{"num_key_value_heads": 2, "intermediate_size": 192, "bias": "none", "tie_word_embeddings": true, "init_std_o": 0.0128, "batch_tokens": 32768, "dataset": "wikipedia_en"}
Each number is 128 + 32 x the weight over its row's rms, rounded and kept within 0 to 255. Layers, rows and columns count from 0. Numbers have three digits each. The size before them is the row's rms in percent of the matrix's.

# v: layer 9 attention value, 64x64, rms 0.326, rows 43-62, columns 0-63
# o: layer 9 attention output (transposed), 64x64, rms 0.282, rows 43-62, columns 0-63
v43 112:147142174156171143164130127082203179097137154158129074126134109116198135118161147124117167138130150175149121096083140194090140115197139116118178155101111143170098168115101130148095082091122087
o43 105:129112096167126110105113107137125141117179180053095151152107144185089128132124099102091076137117091170129131127131090107156151078134124137112113140198111156081090126148135152123193170168222135
v44 097:112175101083117150145115079115138119082068133096135117156180165140151071145160098078094142121063158078097113144049133090173167095157111142129134121103091181132163129132129083080134097140113145
o44 086:137128088141086121110132164182147166119153120122095156130084088152123162125127094159142062171149173202164131094178120135089127115065089112114084154145161095104134125141100158138100157034126118
v45 114:167116089057146073117168159154171154102091157139078091164167131162128148086132105095158139128129116103086067139111111045099149106167124175128153151139167147096142154123096095171094099102089131
o45 121:072157150153126141158153108139120115122137097090085135151087155136153123092111098133146092115191137125153205099088152113180121106147115149079086192064115123179101143173078146116182154136181129
v46 098:119122071193115125123174141094105133132158082112131108191118103153185118106167169080145170111061093114153145125132095157087175153117110128096075162123145127117087103126139165138112060068141089
o46 094:106130196143138125149129082136146121105084207134144129145093146165041171204112142107197068093141131124113121116106191141168108101136160124130158125149112124069144101132116160143169133123125096
v47 123:157133130097112143086161136106162169121133196162146127076159140180100102153124186079091111136141079133123152118121128218146117065196126143137095104132114138170098133121147165126142130193074111
o47 118:097108062175123092154091022123143119159168107091140144105138119068094181113145147161121142118074120176102084113110103065118118093111122116095132137148104144111142164116073092121156113107164098
v48 100:123131129139093198167187108182135170164138140148132103143091150100162120083139126124185123097150095156100168136152116187100126041126158103125212112093139125161155108152132074151115118088130115
o48 099:164162101148155109107111139084149093066133158096176121099110122149136110173165161175149097166108177058113117124168137099184149143172160088134098194124108105082137149177132154072080126125151121
v49 112:149123129145150083217088086126177136080139192140115065106113096155145131110121166090137089127073092165136113083132141180098114142106147136102090107135166113080187146084164091126127089128111120
o49 107:123071144201106135118160112107146097175153131105108108122099125129114140178103160126142131090138144128095062099133087063093133080130145119174083152137060191198138111184112129096120163140138098
v50 103:096172178172097156134142158119089102106194172141111135074091163155143081111133120191061121146135168135148140114153085134128156108150107111151067095098177166087113116100089151181137109096159111
o50 101:163130095138158095112131098154212187133145156158154100151120131090134135123096116102141126126062054123131113126098153122119111137119169173100172155166096101119123087171184136156197115160126058
v51 105:116091161159118097116153111115183120161051172115122120162095113113116117084129135113062087057124150138094105123153139090154047128141124190149142080101104096104152145172146087148137161147155175
o51 102:093147110102166113138154160118091163140164114115108095100110171123183130127152146182113170211181144090088192129114107073207121121136129145140054176128144159134116097138115110174123105142112111
v52 100:070088085086172079121177135106152156074130143094136110163116142118143048079155145170150140116129164150133111186131131108103117070108052090147171146129153143091123193132120109147116134091135115
o52 106:183141123147103100096111126185095140114087086141108178113120051117147143090097070150146059142087150140141136083120141138158168100135129145100049165129129129118141078111140172093191080130120127
v53 103:120109151060145194140074068079119109123175131193095091086112110169145106131142136179126186074114132103190104135088127151160128122129088142141145170152110135096102139162140134157121083108107180
o53 094:137116172157157077084144166092137123113134112093164135226070089083118151123139142090150134184179087185100120118159141122175145136141139126154123085161166192146118081120123099082136144127141152
v54 109:151162116136110148199146114139106047107155184180161149132078141129158097158154090176138098107120155080113095147085151092072122103086151117164133072132182135134102099138156166099140163110098156
o54 113:124111122082177110074109175125186102180104091151169130116190120120149150110136201109106139134192103135119141106160159154096131157096136170088120146160136164148153086169156125131086083124081069
v55 099:118162159134123161097154100167136097163119164172107129095133092082150123145062094119063140151183089116109129131148092139183161222112081090136166153093099125117123098123105088143081126118180111
o55 095:185123089103161096141148163107109192093167130102163097115104204146069114095147067158159126109073134097151140170135109154089150167149187115173120131182127113106119087147139105111170152116134163
v56 117:125115109102136157173176090099163164225092108106125136168119137114136166155101105093150157127154141142090135129071118134120147139178188114107104120076089125043142138163150149149153091149064135
o56 114:140085208175130059117081136125133094088168116091084119118113165152110081128157129133098155142166128082164120121118147122142167106087148114170150126137133106117157140079067117175126144046079104
v57 098:095062156132115120170131161142152158142124089087160134099156123152190097104088193169166129115070129128047067113158152123123182134081177137127179160084125121124096136152095131153108141138119153
o57 108:170177114135156107121090090179113119079158087165097113143118115207092132125113109086162165139162133073131203132159096095110108118174135125107154133148162136170156102126218116152133083134154124
v58 112:088110115169154129103128088195120114126157112130137118159104117135198120194139178150070069158119075119151131085102133139087110163086063105066123119110169143060163104151109128125110121124099118
o58 111:138084121114098096158131118096144123130104167165135108159154146111067117121143152130210182089125130139092112154150097129173147130114170181102134088197083156156128064187155166121087143070122112
v59 086:152087121110065095138091133073121228170103140120150042123130142121112139133151118095114144137147094073155148108109115097167121119121187122107109162075137109134146173086126108060114106098149101
o59 085:144198194174183177174160103099142075138142132117086150115082183126108155154131112169106096166136149142138106145113127081116138069092128108135105114147137146089112161127145097203172176113104147
v60 103:139075130131132124134144147111109075176184121149136116153140105110123171150074113102083129137131154153155207106199127057139140157129153164078164144101150171141145134106166155053126096078156148
o60 100:144142156076150147124123147101130143167086093156070082138062141131126129144116159102185139112084093049135098216127150199091140125103111114118100095122073126116134108082105088154106140155126134
v61 111:131121117161164121117145115138089119116149121154079085135162124150162173179141111133179145186124087066221125077138177132083167103149110162151147094165119121106094169169143096101131092151104077
o61 128:132069156104134174112076085131190101149097111150167140188130194152110152100128093131115098102107117163147074146112095166182071164136175145099119130117141177120086086128103157121112170102175149
v62 123:151139136113107144149082128103101097114074164094193153096092065088146157125117118122108128125107165125170124173180080041156059146169151132109105124165103162107141096139092087084126140093135148
o62 101:109137105088156130111125175143127174210208065182139098130153152131164159119115119120108155137192110127133174126107129137079165140098102162185098087107114084127086155079182153119114149136122130